config.toml
n_kv_head = 10
d_mlp = 2560
qk_norm = false
attn_scale = 0.125
lr_mult_qkv = 0.5
doc_mask = true
Each number is 200 + 20 x the weight over its row's rms, rounded and kept within 0 to 999. Layers, rows and columns count from 0. The size before them is the row's rms in percent of the matrix's.

# layer 4 MLP down (transposed), 2560x640, rms 0.064, rows 854-897, columns 80-159
100,211,185,201,144,203,199,207,220,233,185,187,144,210,182,219,241,189,193,203,206,198,181,204,195,238,243,207,196,185,197,175,207,221,181,190,199,172,233,221,181,213,180,203,196,172,159,173,211,217,223,196,188,199,230,199,202,212,212,228,198,167,226,186,220,199,195,221,167,211,181,197,197,224,196,192,224,223,196,174,201
103,227,191,228,193,218,165,197,212,191,209,243,165,209,196,219,212,176,201,195,170,191,212,220,175,245,215,186,193,216,194,193,204,198,225,190,198,208,191,203,214,237,199,185,219,189,201,178,179,216,202,192,195,184,229,229,206,179,188,200,209,185,163,185,198,217,183,199,255,186,210,235,202,240,207,186,187,203,195,208,237
093,174,220,191,219,227,222,205,221,196,186,170,189,187,204,205,188,191,206,212,207,187,178,179,190,187,201,210,200,195,208,228,203,237,242,225,173,195,154,195,187,215,224,211,178,207,168,203,189,192,215,194,213,190,199,185,200,184,201,193,187,209,160,221,168,187,194,167,208,222,194,218,205,240,167,228,213,176,215,174,205
093,185,248,177,239,209,230,217,228,202,206,191,208,169,216,206,200,201,197,201,218,210,211,209,172,218,198,183,180,190,193,149,258,189,218,235,228,206,174,218,193,188,206,162,170,204,191,184,205,179,196,201,205,173,185,193,224,202,200,204,202,212,213,233,186,198,169,208,222,209,198,203,173,227,164,225,163,222,228,227,193
106,194,203,211,190,195,191,179,191,203,150,203,198,194,207,184,200,220,233,208,223,212,209,185,209,211,215,200,212,152,233,228,206,202,203,218,191,153,196,203,220,218,184,199,193,176,171,212,216,177,224,170,207,188,221,211,180,200,223,192,235,241,185,173,197,186,187,212,183,180,206,176,170,233,166,209,193,199,217,216,189
092,213,207,193,231,222,197,185,207,212,177,234,216,219,209,182,206,176,209,203,158,210,185,177,226,179,231,187,174,181,205,225,191,204,185,157,201,218,224,203,214,196,205,191,197,192,252,209,217,180,185,154,178,162,203,217,179,213,212,215,205,174,240,215,211,224,214,211,252,208,202,179,161,205,194,192,167,200,177,219,220
099,181,213,195,133,195,192,192,229,200,207,192,274,233,192,189,223,215,232,164,196,184,214,201,228,193,187,241,195,228,222,202,176,236,213,194,217,195,211,191,183,203,195,188,158,197,200,176,173,190,195,173,186,182,175,187,180,197,224,173,213,185,228,225,186,182,217,201,216,174,268,204,192,206,222,198,219,197,201,170,216
095,200,170,209,199,200,216,204,211,184,205,175,216,209,193,168,210,215,202,191,231,199,201,215,179,232,179,201,187,218,233,205,200,182,196,188,197,172,209,203,172,229,201,183,217,215,218,215,194,212,198,212,199,187,188,207,178,188,220,213,238,224,200,193,196,164,190,212,232,202,179,229,248,158,230,233,208,190,213,214,190
106,191,199,208,215,149,212,178,216,176,184,183,205,206,199,228,199,177,206,178,192,178,206,203,201,199,219,193,196,188,200,204,186,214,194,205,247,208,187,212,183,193,201,218,179,187,206,164,210,211,222,230,195,198,188,178,165,194,227,224,189,192,207,185,170,187,210,187,207,186,199,214,158,220,190,184,188,186,205,198,200
104,195,226,193,183,191,196,182,177,199,227,207,222,234,229,204,208,214,228,220,192,211,208,215,195,180,208,215,228,169,196,216,220,155,217,204,211,198,180,202,169,195,203,211,161,167,219,232,179,211,234,190,197,170,207,221,193,193,209,215,197,193,183,178,192,224,196,188,209,173,191,220,208,227,174,209,206,206,187,234,201
099,186,202,204,188,172,194,213,225,245,203,218,243,196,211,202,225,238,221,197,243,179,188,171,206,202,199,185,197,206,246,179,218,171,211,205,208,190,243,229,148,218,187,230,205,211,182,208,202,214,194,234,231,173,182,186,193,192,197,197,217,228,212,213,180,205,190,188,202,192,207,200,188,168,199,224,183,202,193,182,195
086,198,216,163,217,182,156,250,181,179,198,189,210,235,195,207,200,215,198,194,192,223,211,231,202,202,198,208,182,231,211,196,243,207,224,208,209,209,196,202,214,202,180,173,192,194,212,218,202,162,239,197,139,211,210,208,195,171,198,175,198,230,161,215,219,212,177,227,162,229,176,220,190,213,214,192,211,184,199,183,221
106,195,195,184,157,209,204,211,196,232,211,180,213,216,194,202,202,217,199,165,209,201,204,211,204,194,208,198,176,203,172,214,223,228,193,195,190,199,191,224,205,229,215,212,224,192,223,220,185,199,150,237,165,209,246,208,210,163,190,172,212,206,222,225,226,188,210,209,227,171,207,230,203,192,179,180,216,211,212,188,221
103,252,198,202,229,239,170,220,216,212,190,210,207,227,189,178,190,186,206,218,183,232,202,180,222,213,221,194,227,203,205,195,194,202,192,204,174,216,223,181,215,222,203,226,211,188,190,176,183,215,212,233,215,201,170,178,190,195,200,208,155,204,205,179,183,198,188,222,238,195,220,216,192,210,206,215,188,192,189,201,234
098,247,232,215,225,198,164,182,224,181,200,186,211,201,247,187,222,187,208,191,196,212,245,205,163,210,175,210,228,183,210,189,193,215,212,225,195,185,189,225,218,167,206,220,209,200,168,215,236,200,183,187,213,203,201,148,196,171,190,173,184,236,169,180,202,208,189,219,188,169,235,199,205,244,202,212,207,203,214,205,220
101,214,202,171,237,180,211,193,211,176,184,200,191,176,192,200,187,168,164,210,172,181,175,193,219,231,192,193,192,206,209,203,181,206,188,214,168,188,197,211,202,218,216,208,188,174,210,193,198,198,193,209,182,186,188,218,200,188,238,219,166,171,198,228,195,224,218,226,187,198,229,231,203,172,199,212,178,167,186,204,196
099,187,220,206,204,178,210,209,200,228,171,222,190,207,187,198,219,175,200,192,188,189,212,167,245,191,190,194,180,225,206,201,154,230,220,181,225,188,207,230,210,218,178,156,207,157,216,211,169,201,230,206,244,198,225,202,186,238,197,217,228,215,202,228,214,208,189,200,243,209,226,226,226,183,235,185,209,152,189,189,222
091,156,207,232,187,225,192,219,197,210,206,219,208,196,187,163,219,204,209,198,190,201,175,171,158,202,188,197,162,227,186,213,205,196,196,187,187,213,217,217,177,184,200,183,172,185,217,217,192,195,241,209,212,180,215,181,193,169,206,224,184,203,192,185,185,190,217,186,194,225,225,194,209,210,223,217,158,188,206,225,217
106,215,221,160,191,178,210,196,211,201,171,181,178,203,193,178,193,207,217,187,181,175,208,203,212,178,197,231,194,189,240,188,229,182,217,198,173,191,177,192,230,188,178,238,206,180,180,189,235,213,190,184,188,180,197,206,177,203,194,204,195,167,201,236,213,227,224,204,224,212,212,199,183,194,232,203,199,214,217,176,199
096,197,188,225,212,188,175,233,216,210,201,173,217,189,213,225,203,197,188,177,216,171,163,183,232,221,182,195,187,174,222,167,195,167,215,190,198,184,228,156,175,179,197,174,198,219,203,216,193,189,243,197,188,177,193,201,210,203,211,225,170,207,200,203,210,178,165,198,229,198,234,186,203,174,189,188,214,240,192,192,208
097,207,236,221,183,224,155,219,195,198,165,221,231,210,212,175,209,167,236,227,210,195,203,192,216,181,221,165,197,218,190,177,225,186,210,211,177,194,194,184,195,234,193,204,221,188,186,189,208,215,216,203,199,223,209,215,203,202,181,200,201,198,211,204,201,230,234,176,218,189,215,188,222,239,184,208,182,238,212,174,200
106,210,209,213,185,175,196,213,204,154,214,203,215,202,202,183,222,225,189,202,178,225,245,196,213,194,210,185,180,179,198,178,217,202,208,229,170,185,239,198,165,198,163,186,230,181,165,230,174,198,208,177,200,221,230,176,202,181,167,225,196,202,189,195,202,190,205,201,221,205,154,172,200,213,170,172,229,197,172,210,196
095,233,199,268,193,203,179,213,208,200,186,212,172,221,187,193,205,216,201,235,219,179,226,229,188,156,207,206,209,226,153,202,231,198,174,203,178,170,165,186,207,183,216,219,165,195,206,199,195,196,216,202,239,225,230,194,190,199,174,215,223,216,183,186,180,204,164,188,193,185,197,214,218,196,193,185,192,203,219,208,207
102,240,208,179,207,199,185,163,161,216,216,208,165,194,184,184,197,185,185,214,201,195,188,175,181,231,175,202,168,173,196,223,184,185,209,210,219,222,214,183,177,231,204,182,260,195,209,159,218,190,169,234,202,192,202,183,209,207,205,197,170,196,226,209,222,187,219,207,173,174,164,193,194,208,207,203,217,244,205,203,207
100,206,199,226,247,187,208,196,179,182,204,181,204,213,186,166,259,147,204,196,205,224,199,205,193,228,189,172,198,204,220,200,196,197,225,205,194,203,183,213,146,230,197,194,206,210,184,194,161,236,186,205,204,246,222,174,215,203,190,182,154,193,195,203,236,165,227,237,179,205,222,199,170,175,226,197,235,161,208,177,235
113,184,174,202,201,179,211,205,196,231,194,215,181,183,184,189,205,180,219,213,216,201,203,174,178,219,215,220,191,185,198,176,174,216,237,210,241,209,193,153,191,198,196,199,178,216,212,214,164,212,197,207,185,217,205,234,190,198,225,198,199,214,215,209,169,197,170,239,223,193,184,214,184,173,164,169,214,222,171,162,229
100,249,212,224,200,166,182,204,220,179,219,218,207,181,188,182,170,215,216,191,220,191,224,203,180,221,193,227,194,192,179,174,192,194,196,197,220,192,202,216,204,219,187,170,188,217,204,201,196,222,182,173,240,169,183,222,211,209,187,208,180,198,181,228,221,192,238,195,218,205,201,203,209,200,210,182,217,206,211,177,210
104,221,176,201,183,223,230,232,179,192,200,216,235,200,207,194,207,196,181,233,226,187,178,194,248,180,189,193,208,211,170,224,184,206,206,194,212,202,215,184,201,200,178,189,201,186,222,210,214,228,216,222,205,167,192,199,222,196,205,162,235,185,164,215,225,196,214,164,219,235,216,193,200,185,196,170,215,221,214,191,180
103,198,169,163,179,223,208,193,203,204,211,187,184,201,218,210,172,208,195,202,196,201,173,217,203,201,222,196,179,233,217,179,183,195,205,212,174,214,187,196,177,171,169,180,184,200,212,180,199,157,204,197,211,207,171,171,178,182,219,173,212,194,176,209,215,211,194,193,181,209,180,180,200,231,198,228,211,206,194,196,177
100,237,229,225,177,211,197,181,205,194,226,197,169,212,183,208,215,236,209,182,199,183,219,207,220,183,213,195,206,189,199,209,175,210,220,202,210,204,190,180,196,190,186,218,221,187,217,200,235,176,206,220,175,210,226,210,209,188,193,212,198,186,182,202,192,179,166,174,186,200,208,201,172,203,205,185,207,205,195,178,212
084,163,217,206,214,186,212,189,177,194,193,200,197,153,219,194,231,158,236,173,214,236,210,189,196,240,192,200,209,187,191,188,164,196,190,171,201,194,229,229,206,214,195,168,212,181,174,208,161,193,229,195,210,208,185,187,194,218,169,209,224,182,195,190,182,180,190,210,202,212,213,208,207,218,173,198,223,209,176,211,211
107,221,171,164,185,199,206,190,238,199,182,189,202,209,222,219,183,212,233,194,184,232,181,204,219,183,172,215,235,203,151,203,194,195,193,219,205,217,200,184,211,202,235,215,234,189,225,192,230,192,193,177,217,181,190,234,190,214,221,193,190,180,223,236,192,222,193,202,203,181,217,203,202,178,189,175,231,202,199,199,192
100,167,234,200,198,192,211,209,179,196,202,227,209,215,190,208,221,263,223,159,221,181,175,216,229,190,224,180,190,161,254,169,222,200,203,173,184,205,209,176,213,216,194,200,189,208,167,182,204,194,201,196,202,175,201,209,191,182,208,182,222,199,200,212,178,202,206,198,180,177,197,227,218,184,199,195,202,203,209,220,199
095,211,196,208,207,163,222,198,183,179,186,203,151,219,194,210,198,189,212,192,183,214,213,182,223,229,203,202,221,223,184,196,192,214,201,173,213,179,231,222,228,198,192,205,196,197,204,216,216,178,140,212,213,198,225,149,174,177,186,203,185,175,213,227,183,231,193,184,215,175,191,165,181,157,203,190,193,200,179,196,180
096,203,190,218,212,201,234,200,217,226,187,206,184,167,217,184,186,222,211,201,230,212,202,167,193,220,216,190,205,176,197,238,167,206,189,190,178,184,185,180,237,189,210,176,201,222,208,191,188,237,177,179,178,166,214,162,214,223,187,196,179,187,191,176,202,217,184,214,214,175,184,201,160,155,203,219,223,193,213,203,213
097,217,185,243,189,183,240,172,174,191,179,176,205,239,114,194,186,208,221,175,209,201,185,218,193,235,223,189,237,213,181,187,234,202,188,173,182,210,186,186,208,186,172,161,221,170,222,224,194,175,206,217,186,159,198,201,209,229,216,216,255,226,185,200,174,227,194,186,216,207,235,149,201,205,222,191,201,192,211,227,190
098,224,211,188,188,184,189,185,187,175,228,195,203,211,207,196,174,153,201,179,204,226,214,219,197,201,199,206,220,179,213,186,196,211,207,187,174,190,199,172,201,158,165,202,213,150,185,174,200,184,158,222,192,191,195,164,174,175,183,207,189,148,198,158,203,224,169,194,172,214,190,212,170,203,190,191,181,173,205,217,195
095,187,169,164,204,181,190,214,170,238,207,168,205,219,210,237,198,186,184,198,217,182,189,202,202,218,177,188,193,230,187,197,188,219,204,180,206,207,213,203,197,225,221,202,203,219,205,196,201,203,198,198,198,201,190,172,186,195,209,189,216,216,239,200,206,183,178,190,217,189,178,212,191,180,181,224,177,194,167,193,201
105,178,213,187,196,180,227,207,192,186,214,178,181,242,214,204,194,216,184,215,186,210,203,165,236,202,183,192,255,218,205,215,215,183,172,197,202,210,209,228,185,195,193,251,196,193,207,211,191,223,172,178,193,197,228,213,193,195,232,195,163,219,180,188,211,176,218,210,179,186,173,178,226,213,200,168,226,208,190,199,211
097,225,198,203,192,175,211,197,209,207,168,201,198,189,201,240,190,209,211,207,181,184,215,177,216,198,195,175,206,204,207,199,207,222,205,220,198,195,189,223,234,198,200,209,192,197,204,214,213,249,230,211,212,155,204,242,206,218,198,208,181,175,179,161,200,187,235,201,211,157,206,197,217,215,191,218,191,235,201,182,163
099,212,196,212,208,215,198,183,195,187,182,201,195,206,223,194,219,189,175,188,233,232,188,192,209,183,179,226,201,192,209,218,173,191,238,166,207,220,146,233,176,227,193,192,187,190,193,210,202,190,204,183,190,222,217,188,196,204,177,240,199,223,224,196,204,173,221,177,195,194,214,166,216,171,177,181,219,183,237,220,182
103,226,219,222,195,171,222,223,193,237,175,176,209,205,177,174,164,195,181,188,215,229,211,165,181,198,197,160,172,211,192,179,203,228,177,184,160,216,189,199,197,249,226,194,239,203,209,219,231,209,186,192,225,226,184,168,199,207,237,191,185,226,185,173,176,231,207,204,231,172,144,174,196,222,172,156,220,185,201,205,203
089,191,224,205,239,195,233,194,183,175,209,193,221,177,196,234,208,171,217,176,242,222,183,185,171,171,236,215,225,186,215,181,220,198,177,217,203,213,167,193,169,232,203,208,218,183,234,229,173,230,209,201,201,200,188,198,177,210,220,222,181,213,191,178,186,220,158,193,197,179,205,194,215,204,197,196,228,245,186,174,221
098,199,167,190,190,175,177,205,194,214,196,221,197,209,195,152,190,176,153,222,184,184,203,198,195,195,196,216,181,174,188,190,178,175,224,240,193,227,217,200,222,204,219,210,205,185,231,214,218,168,229,189,160,217,183,187,229,174,201,248,190,224,195,231,243,211,223,200,171,204,207,208,196,203,164,173,189,162,207,175,195
# layer 4 MLP up, 2560x640, rms 0.0637, rows 855-898, columns 80-159
103,186,176,193,163,209,231,208,184,201,182,213,212,222,205,208,214,197,207,208,189,193,206,226,217,209,204,182,183,240,169,222,175,233,181,241,171,207,178,186,194,193,193,205,252,189,216,219,209,198,207,207,189,211,196,180,186,191,220,203,207,202,232,235,214,193,207,226,214,226,182,173,189,180,211,183,179,176,228,260,192
096,224,200,227,208,186,224,175,186,215,194,189,167,204,246,191,195,158,189,205,219,179,196,183,181,192,205,204,203,213,199,198,201,192,189,208,179,257,213,202,213,201,188,163,213,225,198,216,201,228,194,201,193,179,208,216,181,200,167,173,226,201,221,185,194,204,171,166,189,235,187,169,206,173,185,212,175,209,239,182,205
094,225,196,143,228,217,179,223,226,204,200,198,209,223,213,222,206,191,213,201,179,166,208,217,224,221,181,242,196,201,194,202,221,171,178,211,186,217,207,201,208,214,221,214,188,181,222,240,209,205,206,195,174,199,216,188,205,179,172,227,195,201,193,172,218,168,171,196,188,177,203,168,195,157,222,204,220,185,201,168,193
099,174,183,214,190,212,216,236,175,227,180,195,205,199,174,203,193,219,216,191,187,192,212,220,210,214,232,209,213,213,236,197,208,192,229,204,188,197,200,212,215,199,176,184,180,218,212,203,194,242,208,181,184,198,182,184,175,215,218,223,183,197,210,194,206,172,207,201,183,224,184,225,172,229,178,196,202,210,191,216,207
091,183,168,192,203,190,219,196,184,214,203,164,200,227,214,206,194,180,224,181,226,205,193,219,195,207,207,214,225,196,200,213,188,203,216,177,195,227,171,234,206,194,191,195,214,209,140,224,175,181,181,182,224,224,178,209,192,216,200,209,250,197,206,188,206,183,193,209,193,175,197,166,246,189,189,171,175,181,183,179,189
098,246,208,205,202,206,235,239,182,193,177,193,243,210,153,173,181,207,195,207,176,201,185,209,209,208,210,201,155,181,205,210,202,201,220,168,161,206,208,186,206,229,174,215,203,229,208,193,203,225,243,188,204,236,196,213,233,166,182,264,167,167,177,159,195,224,149,151,180,204,199,200,173,201,171,175,158,201,197,218,200
105,189,216,198,210,151,176,217,199,216,220,187,183,191,189,207,195,193,184,206,161,188,218,196,230,192,231,209,220,187,190,188,223,206,188,176,179,216,196,162,209,201,223,199,178,192,213,202,199,191,178,211,199,219,228,257,186,195,177,238,194,216,166,173,218,215,203,168,201,235,199,229,207,222,203,194,179,180,190,191,192
095,165,173,209,204,229,195,234,234,198,145,180,214,208,181,171,185,223,179,200,224,206,180,205,193,193,193,190,226,172,158,195,213,244,182,199,187,207,211,206,225,216,193,224,197,201,159,202,209,211,170,221,220,217,202,196,187,175,221,178,149,207,191,169,195,162,240,219,188,186,206,186,267,234,222,178,161,171,187,220,224
099,201,156,208,188,177,238,203,171,171,184,171,212,203,205,217,203,212,145,199,222,194,234,192,199,208,185,203,197,183,186,207,206,194,204,199,183,224,200,206,223,219,199,222,182,255,168,197,197,194,205,209,227,205,188,215,215,155,201,202,214,205,218,226,178,197,191,223,183,188,203,181,181,193,215,225,209,226,164,163,163
103,226,223,187,188,177,224,204,224,164,212,194,206,188,179,203,213,194,196,230,185,228,212,196,227,203,215,227,193,198,181,187,231,233,175,179,215,224,226,209,260,179,179,212,183,205,222,220,205,198,233,225,204,222,225,173,224,235,197,167,207,197,164,174,236,184,193,213,217,186,228,230,214,195,209,202,201,195,189,199,195
097,201,197,173,204,185,216,179,173,195,204,219,220,171,183,171,164,172,206,227,221,170,196,192,232,193,164,187,182,196,230,201,169,164,197,188,165,187,206,209,213,211,200,209,191,215,173,200,215,209,215,183,189,240,169,162,233,218,250,208,204,178,206,159,202,221,173,227,207,216,210,183,210,190,216,184,196,221,163,214,180
098,175,157,220,206,203,175,201,210,174,174,191,196,230,209,225,198,185,203,198,202,183,192,183,214,192,220,200,186,237,187,203,183,246,183,196,209,168,207,194,196,156,179,214,217,203,227,165,200,179,200,184,194,213,210,158,185,207,191,183,201,198,217,180,160,230,195,161,184,194,200,207,193,202,195,190,222,174,185,208,208
103,183,194,183,193,186,178,177,196,191,194,228,222,178,193,183,220,192,185,151,183,177,242,190,198,206,231,208,226,198,175,204,164,232,222,211,175,219,219,175,220,196,205,144,205,211,202,227,206,187,202,196,204,247,222,214,184,210,202,189,176,200,210,179,233,216,208,207,159,211,176,223,173,190,199,206,240,202,247,213,232
101,168,186,176,218,201,226,212,229,218,205,191,179,216,196,195,194,175,209,192,203,174,181,191,223,185,225,166,213,211,201,188,185,179,189,185,181,192,179,195,208,208,204,197,201,206,200,188,147,177,185,240,218,180,219,193,221,199,206,194,202,170,196,208,189,212,195,209,212,221,165,182,204,181,213,209,224,174,192,196,171
103,187,196,217,211,229,187,173,182,171,192,190,216,196,227,175,185,229,228,211,168,181,207,184,220,225,230,186,230,195,189,181,212,168,171,182,207,198,188,158,200,190,209,187,199,217,149,181,182,196,218,186,200,180,200,153,214,206,186,239,155,190,177,195,203,195,220,227,180,185,216,227,208,207,191,179,200,200,220,201,205
097,210,190,203,209,212,190,216,182,172,175,187,222,210,237,207,221,202,176,175,192,198,224,170,186,177,192,203,213,208,227,196,200,242,184,193,182,215,188,229,204,225,202,202,208,205,211,166,200,204,146,194,193,193,207,158,154,223,228,202,199,178,202,225,164,186,181,241,206,212,173,217,154,181,174,214,188,208,184,168,214
102,188,189,211,219,196,186,196,202,211,200,185,232,183,191,185,231,195,167,198,199,219,193,190,188,198,176,205,166,211,190,181,192,223,167,203,186,176,196,194,214,203,212,160,225,213,198,202,205,189,178,215,241,210,190,231,184,215,193,195,205,207,213,219,201,192,189,195,170,207,210,192,188,194,208,207,187,214,200,217,199
098,191,204,206,224,222,210,186,207,189,224,171,162,196,168,218,176,202,196,180,175,202,231,185,194,195,168,216,213,201,211,161,221,184,213,216,170,188,190,200,243,193,214,196,195,194,210,227,232,184,186,179,213,173,210,183,200,209,195,196,219,202,226,251,147,220,195,223,238,183,216,191,222,194,210,233,211,158,209,165,220
094,201,153,248,185,192,169,202,181,224,197,217,204,209,190,232,211,195,230,219,227,204,223,221,200,222,213,216,200,192,196,177,199,205,181,214,189,176,186,193,225,190,207,175,190,200,188,211,199,203,205,194,231,164,203,212,206,206,191,173,136,227,230,231,202,182,213,163,209,212,202,198,217,182,195,181,206,201,220,231,205
099,193,194,215,190,181,195,206,202,184,188,198,189,202,205,215,183,212,196,196,179,189,189,217,198,238,170,232,188,176,228,235,199,212,187,218,181,207,157,158,205,224,219,151,190,227,193,194,202,197,165,210,200,188,208,241,191,205,221,182,185,194,201,224,214,211,179,153,211,193,188,197,198,201,191,245,190,221,194,183,237
111,187,199,213,196,232,206,210,204,193,200,191,217,164,183,177,198,224,210,210,188,180,201,184,194,188,230,171,219,201,208,173,206,200,195,200,189,184,217,203,205,216,174,182,181,195,230,196,181,227,205,230,182,185,201,196,204,171,215,189,232,221,242,190,162,183,197,200,211,163,205,171,211,159,168,201,196,184,176,194,207
093,211,181,187,219,246,200,189,188,196,163,185,233,184,203,182,194,185,196,224,222,217,185,139,209,179,197,199,224,196,203,204,242,183,215,201,217,205,196,167,239,196,207,201,231,210,196,226,231,212,190,242,214,204,210,197,197,190,182,190,189,167,218,179,213,181,166,188,241,228,171,192,216,177,214,203,206,177,171,172,207
102,231,177,192,185,219,190,200,200,178,175,190,182,218,195,165,183,189,191,201,225,212,175,184,206,169,190,196,166,192,170,185,215,158,171,251,154,216,194,212,207,185,191,219,184,180,201,215,178,223,158,172,205,202,237,221,249,201,168,226,166,262,221,188,212,235,229,206,187,202,215,200,204,176,193,204,180,238,203,185,208
091,217,184,195,206,209,205,197,217,239,210,208,202,209,196,203,228,214,208,181,209,210,177,200,196,221,207,182,144,199,201,204,205,173,207,183,184,222,223,194,206,170,202,197,192,202,179,190,185,200,214,231,163,195,193,208,204,206,178,185,201,212,212,200,192,200,208,193,202,218,196,206,221,196,177,181,164,253,176,199,199
111,202,189,217,227,181,208,193,186,194,199,208,238,223,217,217,194,185,204,208,180,212,166,206,166,202,195,202,219,193,198,215,184,190,212,203,224,186,216,170,204,200,195,197,210,183,229,181,227,219,203,226,216,206,193,180,217,203,206,193,244,253,205,242,241,178,158,186,238,242,202,200,209,203,145,189,214,198,212,209,184
098,214,203,203,199,199,184,168,200,209,216,203,199,168,183,168,196,165,192,181,223,195,182,234,197,202,244,253,175,227,199,182,230,198,270,214,217,220,175,203,220,181,205,171,197,241,223,214,163,160,191,207,203,197,179,192,230,243,211,168,224,195,244,182,186,227,209,193,206,203,221,174,217,232,198,197,203,186,216,212,182
088,206,216,185,208,220,219,208,222,246,230,194,230,243,197,193,182,219,192,217,229,205,232,191,209,195,214,184,233,181,194,189,176,201,207,221,179,154,200,239,209,160,189,199,200,176,194,202,218,225,213,196,225,208,240,204,189,173,194,166,191,218,186,207,229,164,237,225,224,184,206,190,235,194,178,201,193,224,210,200,185
088,215,193,196,196,213,203,227,206,162,193,198,208,219,197,199,245,224,207,163,237,229,183,206,208,184,242,182,178,216,199,223,198,196,225,223,200,183,185,203,175,208,170,197,207,209,191,190,222,210,160,207,207,199,234,217,223,175,188,173,216,221,212,178,195,190,195,183,166,190,161,196,218,197,188,202,172,220,175,218,220
102,195,197,191,214,190,204,199,212,226,194,196,181,226,234,236,179,190,213,197,151,247,188,198,194,231,220,228,200,201,186,194,179,218,190,202,192,181,230,195,205,184,210,195,207,202,201,172,216,206,201,182,193,213,177,201,194,154,161,194,184,169,199,219,197,177,203,197,196,212,225,228,196,203,239,203,189,203,203,208,176
103,226,196,202,206,202,215,238,246,152,214,176,204,219,206,183,192,186,220,228,178,201,194,202,209,196,206,198,183,216,210,211,235,211,219,191,189,201,192,167,167,197,205,219,171,200,187,218,231,217,162,217,178,171,201,214,183,172,192,185,193,181,209,195,193,220,218,211,224,209,182,179,187,204,188,215,214,200,194,175,191
097,186,227,196,216,196,193,183,206,205,213,176,206,196,177,225,232,178,167,228,226,187,181,199,192,245,184,199,177,199,193,159,178,221,193,214,174,183,216,203,212,159,165,207,233,188,230,227,232,193,203,222,226,212,182,209,195,179,219,207,194,187,179,227,214,206,199,223,223,170,213,209,230,181,193,187,222,215,196,157,188
103,181,162,146,184,199,175,183,210,183,169,210,185,204,193,241,193,212,196,209,194,183,211,198,195,167,198,201,175,234,216,211,215,188,203,218,177,202,218,197,174,194,181,211,213,169,227,206,204,223,193,211,188,150,213,235,227,229,171,214,193,238,222,217,210,184,189,204,189,197,195,181,218,190,190,188,161,219,214,230,224
093,195,188,221,186,180,221,205,164,200,218,228,193,204,205,167,214,206,168,201,180,202,193,170,224,163,202,187,204,211,204,231,168,213,177,198,205,213,184,202,235,211,215,205,208,194,202,200,244,158,186,195,251,234,173,168,226,197,192,214,186,155,193,219,189,187,175,175,200,205,179,220,182,191,171,197,203,219,205,212,212
097,190,200,215,174,214,225,199,223,222,165,191,245,240,216,233,169,218,165,199,211,199,242,185,209,200,223,210,198,191,207,240,213,213,213,187,187,191,162,174,197,187,234,229,180,237,230,212,204,198,202,205,207,173,222,206,192,228,205,195,204,197,213,187,185,194,186,215,197,194,218,207,224,237,221,233,206,204,196,218,162
092,182,173,182,208,208,226,203,180,218,228,198,194,203,185,223,202,180,196,210,194,194,191,205,179,185,200,204,196,188,186,194,260,175,226,168,200,211,193,214,205,193,198,179,196,197,180,182,220,235,160,186,185,175,211,188,227,189,216,232,200,181,194,203,221,215,192,188,201,191,245,183,184,200,196,211,161,176,179,177,229
095,139,177,178,180,217,190,179,229,207,173,204,234,212,240,195,209,194,189,221,170,253,184,218,174,182,186,180,203,165,205,199,215,198,175,214,241,220,220,193,195,201,219,199,205,220,182,221,201,218,191,191,195,168,230,199,212,187,192,179,155,179,181,231,207,173,191,201,180,212,195,209,165,184,212,220,213,219,169,193,151
092,206,178,189,203,181,208,196,219,178,170,185,224,208,199,198,214,196,215,190,185,184,197,143,195,217,183,220,211,225,191,199,232,221,212,174,197,190,214,249,202,184,196,206,211,218,207,226,222,235,227,201,170,221,176,217,203,170,173,184,169,214,191,218,211,204,220,226,208,190,215,166,210,206,213,199,174,220,214,213,187
110,233,193,190,173,188,150,217,204,183,204,169,194,177,195,213,188,215,223,204,184,206,220,212,230,228,179,201,232,184,211,174,183,194,201,206,216,176,210,202,204,179,175,206,172,206,223,190,176,203,192,205,232,247,186,218,200,218,189,181,173,225,182,184,223,242,206,232,212,208,213,174,130,208,192,203,189,212,188,210,200
096,217,222,179,206,195,196,182,204,208,177,182,203,182,185,192,225,173,186,194,186,186,179,226,204,197,194,231,216,174,199,189,193,220,156,201,179,234,178,194,165,190,192,200,182,187,203,205,207,217,163,151,216,205,211,203,213,206,185,182,186,190,199,186,193,223,192,220,173,156,204,242,223,199,177,194,188,215,186,173,208
101,204,208,202,193,228,244,182,213,210,211,181,208,197,213,248,208,226,214,163,209,216,222,203,228,208,202,199,206,199,199,225,186,196,205,208,177,171,211,186,189,184,189,192,229,226,206,222,211,217,178,218,170,213,225,206,197,207,179,209,192,225,198,188,184,158,221,208,174,191,183,196,180,217,188,201,206,215,203,162,203
099,190,187,203,190,206,217,194,186,183,204,206,198,207,190,223,199,165,220,213,167,191,189,202,219,180,168,215,213,216,213,190,219,230,180,215,213,210,241,218,170,221,199,188,208,216,207,196,202,193,191,183,195,238,184,202,188,201,238,230,178,224,198,175,215,215,227,200,212,244,229,216,214,211,179,212,200,211,182,200,213
089,172,185,197,188,185,218,195,175,214,189,196,185,191,184,175,182,204,226,200,191,213,185,225,214,207,214,185,201,181,215,237,205,169,206,214,152,207,201,227,203,176,218,193,178,203,152,206,219,193,179,236,218,209,203,244,221,208,199,146,216,203,187,204,216,187,194,187,188,214,194,168,201,176,216,204,190,159,196,175,173
103,218,211,196,210,236,242,215,211,225,225,194,192,227,200,230,184,191,215,205,169,185,172,207,188,197,190,193,232,202,211,206,184,210,195,228,198,233,199,179,186,180,145,203,237,195,180,187,178,210,200,193,198,189,197,192,194,210,167,231,165,158,180,248,211,187,233,182,161,178,189,192,180,200,212,199,194,175,216,197,220
106,230,184,181,195,225,180,208,222,221,204,200,162,168,224,173,224,234,192,221,186,232,164,168,205,199,219,193,195,167,180,185,220,186,173,220,184,194,196,209,188,220,182,183,162,177,206,167,187,188,173,214,228,169,187,180,233,193,209,172,164,210,215,183,190,169,221,193,199,191,205,159,222,184,222,207,197,205,193,224,178